Each number is 128 + 32 x the weight over its row's rms, rounded and kept within 0 to 255. Layers, rows and columns count from 0. The size above them is the row's rms in percent of the matrix's.

# layer 13 MLP up, 2688x448, rms 0.0433, rows 1484-1498, columns 0-111
size [106  91 106  95  87 104 109 102  97  96 104  99 100 108 101]
[[138 122 120 136 113 122 155 191 139 142 137 211  86 136 191 122 106  96 177 167 170 105 139 135 134  96  67 104 119 170 156  78 130 126 117 175 163 106  66 179 113 151 144 116 148 146 151 118  93 128 111 146  96  84  85  86 115  89  79 136 113 126 109 119 147 153  94 146 146 154 115 135 123 108 105 156  71  94 175 110  77  95  92 138  96 156  50 109 127  97 154 179 110 162 119 187 155 101 194  80 120 149 146 111 160 100 163 156 146 104 180 102]
 [146 179 176  87 122 194 113 121  76 131 107 100 160  90 129 173 133  91 127 134 109 150 135 160  92 127 102 171 141 108  73  95 151 172 122 111 116 101 153 134 186 176 119 113 193 114 128 157 174 102 123 106 111 162 109  83 135 122 144 161 113 105 174 104 104 172 169 134 179  64  96 145 160 145 104 150 128  81  65 174 112 144 145 125 102 138 119  91 163  50 153 105 148 148  97 143  82 148  71 140 123 138 165 163 116 110 138 119 124 131 144  52]
 [166 162 113 133  95 151 142 145  48  74  88 177  92 112  74 115 171 159 132  90 160 180 120 195 161 160 158 119  68 160 108 152 150 107  94 115 159 138  72 144 114 101 133  77 130 132 129 143 136 148 133 130 115 106 153  61 132 115 139 174 195 140 133  71 123 101 117 125  79 123 128 142 163  96 146 146 163  95 150  95 122 130 187 156 122  89 120 180 173 108 132 150 125 139 126 157  69 122 136 181 122 129  79 105 125 100 139 156  82 141 102 134]
 [132 110 116 154  77  84  67 163 103 184 118  60 119 178 136 125 145  84 133  59 135  85 127  97 133 116 130  65  81 144 133  99 119 181 154 117  85 107 142 116 148 115 132 126 112 142 118 182 119 122 133 152 115 200 115 162 118  95 103 104 152 155 105 117  73 107 120  96 133 162  86 104  63 131 156 113 191 166 138 135  96 142 106 139 123 175 100 117 140 100 129 132 140  77  94 104 110 145 166 189 135 141 132 136  96 141 143 128 194  41  58 144]
 [126 107 113 121 162 137 121 204 164 147 164 130 132 126 125 170 116 146 112 119 141 117 170 179 152 123 113 125  93 123 151 107 139 172  96 135 114  93 169 101 114 128 114 117 110 159 120 100  90 153 143 168  93 136 153  91 115 180 165 144 105 124  61 108  99 130 124 144 164 126  91 136 129 146  82 156 123 139 147 148  85 144 116 128 125 155 100 160 152 196 171 133 134 129 158 175 159 164  49 170 128 173  89 120  96 161 113 119 147 154 175  70]
 [108 102 149 141 153  93 134  63 130 150 180 118 138  99  90 150  94  92  75  98 112 154 118 118 148  92 121 141 129 108 112  95 140 136 138  65  82  78 143 114 133 126  66 111 123 170 235 119  64 166 120 118  97  77 182 115 157 154 142 104 131 114 126 153 115 133 144 176 143 154 118 154 113 106  97 112 176 132  36 151 123 148  58 123 129 127 131 107 211  73 102 131 106 120 153 126 155 144 110 146 132 167 104  93  93 111 130 131 137 140  90 116]
 [125 130  90 189 120 147 153 147 161 166 129 168 136 112 116 168  69  90 144 102 141  73 120 145  94 115 107 155 129 113 101 111  86 180 164 166 142 103  87 135 111 153 107  92 128 105 134 192 108 126 155  53 125 138 136  77 204  73 117  79 116  71  90 192 143 122  85 122 161 121 116 106 105  98 149 127 144 108 120  72 160 109 114 141  45 152 111 166 125 150 135 196 126 116 104 113 167 191 126 103 135 152 110 122 120 123  84 152 130 108 182 118]
 [105 122 144 150 115 161 114 160  86 178 125 145 123 160 140 126 109 106 132 125 119  84  75 160 102 134 121 209 131 116 103 158  70  88 103 136  82 115  86 170 132 157  88 120 145 161 227 164 130 152 103 124 112 123 137 122 115 141  41 107 157 156  71 118 168  87 100 130 150 184 135  78 156 146 147 172 162  85 121 127 118  86 123 128 103 164  94 125 107 179 125 126 119 102 177 151 114 129 104 172 156 150 104  75 150 176  94 152 202 131 174 111]
 [130  86 126 134 117 160 142 123 171 104  77  69 141  87 137  92 107 135 168  94 143  74  88 155 124 145 136 133 146  95 126 123  93 112 183 138 148 127  52 166 139 133  87  91 111 164 138 124 163 153 162 121 109 139  79 100 118 128 160 129 121 127 115 112 147 143 138  86 138 126 135  91 112 114 169 128 167 102 144  86 162 122 126  81 124 100  86 173 129 157 150 168 133  93 150  83 120 140 148 106 134 107 187 156  70 168 137 222 138 126 117 131]
 [145 144  95 149 128 128  99 131 176 125 136 136 130 101  55 167 157 140 109 153 157 150 163 131 109 122 189  74 126 127 124 147  83  92 202 141 114  74 178 125 149  63 147 127 141 142  46 132 167 141 110 105 108 112 122 161 117 106  96 152 150  96 153  91 160  96 161 121 133 128 108 126 139 158 123 184 131 172  77 109 119 205 137 120 130 121 134 162 147 176 147 115 119 162 117 159  79 139 125 140  93 126 149 129 101 165 130 168 112  90  50 167]
 [185 136  99 124  76 125 164 114 106  88 179 153 144  95  71 181 103 133 127  58 128 140 107  74 130 178 132 124 129 181 133 132  96  81 169 105 151 116 151 125 113 118  79 173 187  91 188  90 111  71 131 172  88 125 197 166 117  94  96 133 130  72 152 117 151 104 160 159 126 138  90  62 170  97 157 110 203 134 132  68 153 111 144 120 128 129 132 129 119 115 148  94 165 178 164  93 104 156 109 133 129 135 152 140 190  45 102 175 141 108 108 119]
 [115  34 111 155  93 192 125 108 134 157 210 124 123 159 149 144 146 128 121  85 131 161 141  99 143 132 170 150  86 142 107 128 132 102 114 110 121 104  59 123 120  74  82  79 149 116 195  77 108 113 182 201 129 137 122  77 168 107  76 138 162 100 136 125  79  88 170 138 163 115 174  79 134 108  64  85 117 167 143 111 139 173 118 114 138  88 114 154 102 113 130 136 155 149 176 135 118 118 188 125 117 142  99 163 153 221 128  83  91 109  79 106]
 [126 165  90 169 139 160 118  81  54  95 142 104  92 117 157 116 161 115 127  48 104 150 129 159  99 166  86  90  83 152  97 118 131  94 132  79 157  92 184 117 144  29  87  74  80 104 115 110  74 116 178 192 209 124 145 117 178 123 128 131  98 134 130  78 163  40 133 156 118 153 157  98  63 138 105 166 108  98  95  85 129  48  87 117 129  94 119 150 115 142 122 159 153  87  96 142 121 117 114 215 123 166 131 125 146 129 126 116 125 118 152  84]
 [151 140  93 178 125 187  94 194 124 127 152 190 152 151 149 119 134 136 138  82  45 154 161 116 172 176 122 118 104 170  68 142 152 162  95 168 120 124 121  92 149 129 130 116 140 108 118 180 104 136 104  97 117 138 133  80 100 111 122 113 159 144 106  83 135  95 107 197 107 142 122 110 161  69 114 204 165 112 179 102 134 112 180 153  62 123  94 133 105 167 113 100 176 138 143 131 115 157  87  96 109  81  97 100 138  93 144 167 121 129 147  86]
 [131  68 124 119 151 140 109 119 141 100 137 121  55 104 113 141 105 183 106 148 108 119 152 142 140 124  91  74 166  76 151 128 184  69 140 128 121  97 178  85  91 151 120  59 122 164 154 121 128 110 156  93  93 108 116  86 145  77 155 187 157  88 125 104 102 116 137 116 131 116 136 191 191 124 168 145 131  65 106 142  74 151  76 151 108 156 111 192 139 114 144 112 133 144 137 116 140 140 121 168  85  59 198  96  93 138 142 136 130 113 106 109]]
# layer 13 MLP down (transposed), 2688x448, rms 0.0387, rows 1484-1497, columns 0-111
size [103  85 113  89 104 110 118 107  96  91  99  89 111 113]
[[126 142 171 150 189 154 166 150 149 158  91  89 196 169 110 198 173 127 176 114 161  90 135 100 159 154 140 209  90 100 144 134 129 117 127 146 181 119 112  83 138 121 132 166 161 133  89  72 143 107 126 114 128 153 131 161 145 164 174 192 137  90 153 142 105 100 122 119 125 174 166 171  89 127 144 106 143  75 108 145  96 134 141 120  97  91  84 127 204 188 119  80 146 125  84 115 132 139  86 117 131 112 126 130 145 185 146 130 131  94 165 109]
 [133  83 162 143 117  87 121 132 143 158 140 151  73 150 159 181 104 135  81 124  94 157 130  91 180 177  95 112 111 120 178 148 100 102 131 126 152 123 127 135  97  92 108  96  71 192 104  80  96 139 142 122 172  83 119 141 149 132  96  68 106  77  85 114 136  79  94 127 136 108 104  91 105 108  81 157 128 168 115 112 106 137  88 157 105  81  94 103 113 190 129 176 101 125 149 211 145 139 179 181  87 154  89  82 153 179 101 120 136  81 132 143]
 [152 115 109 165 122 106 142 103 146 117 119  63 165 136 129 108 125 121 130 102 103 103 136 104 107 152 141 113 208  95 105 139  96 151 116 105 146 177  71  96 145 106 104 204 148 142 112 123 122 151  70 130 151 121 155 147  87 133 120 121 117 170 111 206 112 166 130 114  75  74 151 175  68 127 112 147  92 119 138 181 118 116 157 176 116 135  93  94 105 147 146 107 143  96 126 103 150 142 120 109  84 110  77 198 166 191 173 166 140 162 165 132]
 [131 144 204  91 143 158 230 131 139 135 156 149 121  93 150 135 128 155 136 173 164 189 167 147 131  76  98 158 140 143 133 141 136  81  99 110 189 176 158 188 122 125 115 142 169 146 162  83 128 102 110 151 119 144 116  49  79 145 136 126 121 138 149  97 179 132 157  85 185 174 101 165 198 108 133 150  78  79  74 133 133 168 127 106 209 160 146 191 141 137 133 154 112 110 156 169 102 142 143 128  98 136 171 107 139  99 114 104 128 161 138  87]
 [130  97  82 128 123 124 111 193 174 193 138 130 135 131 111 184 133 140  99  95 189 132 135 141 160 148 122 103  97 112 147 111 134 152 143  94 157  56 113 114 126 107  92 117  69 101 110 148 167  96 187 142 106 109 118 117 111 153 156 156 136 145  97  67 163 141 123 172 164 114 125  94 135 111 150 118 140  90 131  89  74 127 114 128  21 125  67 164 138 117  74 181 124 122 110 175 149 129 179 144 140 156  77 158  92 123 145 145 114 130 134  97]
 [138 145 112 126 133  72  97 127 115 134 103 109 117 141 104 146 161 115  94 138 152 105 130  85 150 113 148 133  95 135 120  84 166 134 143 120 118 176  87 154 104 162 137 162  92  95 167  99  96 152  90  88 120 128  95  99 112 108 121 166 125 193 121  79 169  77 131 206 165 110 167 121 168 126 117 128 180 113 124 154 152 127 154 148  86  64 134 151 145 183 114 124  62 198  94 133 170  98  73 132 144  88 155 119  97 162 117  41  57 181 153  91]
 [ 65 122 176 169 113 122 122  53  80 123 112 153 141  71 126 106 168 125 133 183 125 107 133  83  45  93  99 156 122 144  54 177 120 185 146 167 153 167 115 179 136 147 171 164 138  88  86 158  77 154 124 185 124  85 114 126  92  94 137 130  86 195 120 183 149 222 100 180 133 134 161 147  98  87 147 117 134  64 130 109 123 139  91 112  96  54 122 108  90 113 155 113  80 149  89  52 123 136 117 152 141 152 115 161 122  96 129  81 114  61 174 112]
 [203 101 116 124 187 175 139  95 132  49 157 147 172 113 127 113 140 127  98 100 163 146 155 147 128 105 111  91 127 114 112 114 153 129 119 156 169 100 156 132 107  67 175 126 144 137  76 151 128 147 120 167  86 119 156 197 150 135 128 177  91  63 176 204  70 116 152 138  79  84 104 186 103 117 124 147 146 151 184  89  65 157 139 139 103 142 133 129 102  82 180 111 134 157 113 130 113 130 164 115 103 181 183 187  99 130 128 117  87 150 100 160]
 [ 92 112 138 167 155 119 105 113 102  91 167 145 176 110 135 125 134  68 165 141 129 109 139 212 120 121 172 110 101  89 220  93 159 128 138 101 178 159 140  99 168 160 162 158 154 140 116 150  92 126 152 104 160  81  85 141  78 172  97 118 127 160 206 187  78 142 131 124  97  91 131  66 130  72 142  81 122 116 131  95 186 147 143  94  85  81 136  97 137 195 122 186 158 169 120 141 152 155 144 154 171 111 150 120 143  93 114  94 116 172 142  82]
 [ 97 139 183  95 122 126 111 157 112 183 141 141 144 165 189 120  86 139 156 145  96 108 172 115 116 112 136 172  97  94 111  98 146 150  51 133 132 129 128 148 115 120 141 115  75 131 201 117 109 146 126 195 165 166 159 106 123 132 129  75  72 191 106 200 138 152  62 117 141 138 132 121 100  55  65 105 148 146 121 161 127  62 137 122 123 138 106 138 122 129 163 142 122 129 137 149 123 129 133 111 164 153 143 123 110  82 183 150 111 143 151 130]
 [131 138 145 136 147 116 136  76  99 163 181  94 149 148 126 173 162 212 170 124 149  51 144 135 150 145 182 119 160 148  78 157  99 209 120 171  64 131  94 138 111  91 106 111  63 149  84 134  94 131 129 172 124 153 111 110  94 156 144 151 103 154  80 189 140 144  87 234 161 128 148 116 157 149  77  80  71 108 135 134 141 137 138  95 114 118 121 155 106 150 115 170 123 172 133 116 114  91  90 138  99 160 139 166 142 169 152  91  55 125 166 180]
 [154 116 108  88 135 130  23 167  81 112  92  95 105 167 168 145 144 114  74 156 128 143  73  98 102 114 112 151 115  93  96 154 112 207 170 117 149 136 152  88 112 152 143  96 125 132 123 106 186 175 152  59 179 155  94 126 103 159 135  71 160 144  94  88 140 159 170 152  37 156  67 103 136 118 189 114 150 114 143 142 146 118 164 100 142 130 127 117 109 102 106 145  69 115 117 136 126 123 147  65 174 105 168 131 125 133 101 116 104 136  91  89]
 [100 125 139 107 165  73 134 154 174  69 127 168 111 137 118 142  96 111 110 161 102 114  92  87 153 159 115 145 150  82 180 139 141 154 108 132 148 212  99  75  90 226 199 115 122 179 137 165 129  82 107  92 120 133  99  96 102 119 113 132 154 113 127  82  80 131 105 113 106  69  91 126 120 145 139 163 124 117 155 101  57 152 140 124 120 137 194 144 127  97 131 107 156 149 182 141 150 159 142 105 114 113 143 101  98 134 125 118  82 141 179 170]
 [155  69 157 102  96  96 108 106 169 151 197 180 135 134 173 166 149 137 218 157  83 160 166 140 142  63 113 119 152  87 181 155 130 107 116 146 108 145  86 115 125 140 128 145 121 121 155  91 151 135 161 104 133 144 109 120 175 169 128  78 109  91 114 163 151 161 137 108 149 134 155 165 138 176 110 101 153 141  84 131  42 112 144 135 124 119 143 129 123 128 158 117  79  89 114 142 114  95 146 108  99 130 103 140 113 191  99 107  99  99  92 102]]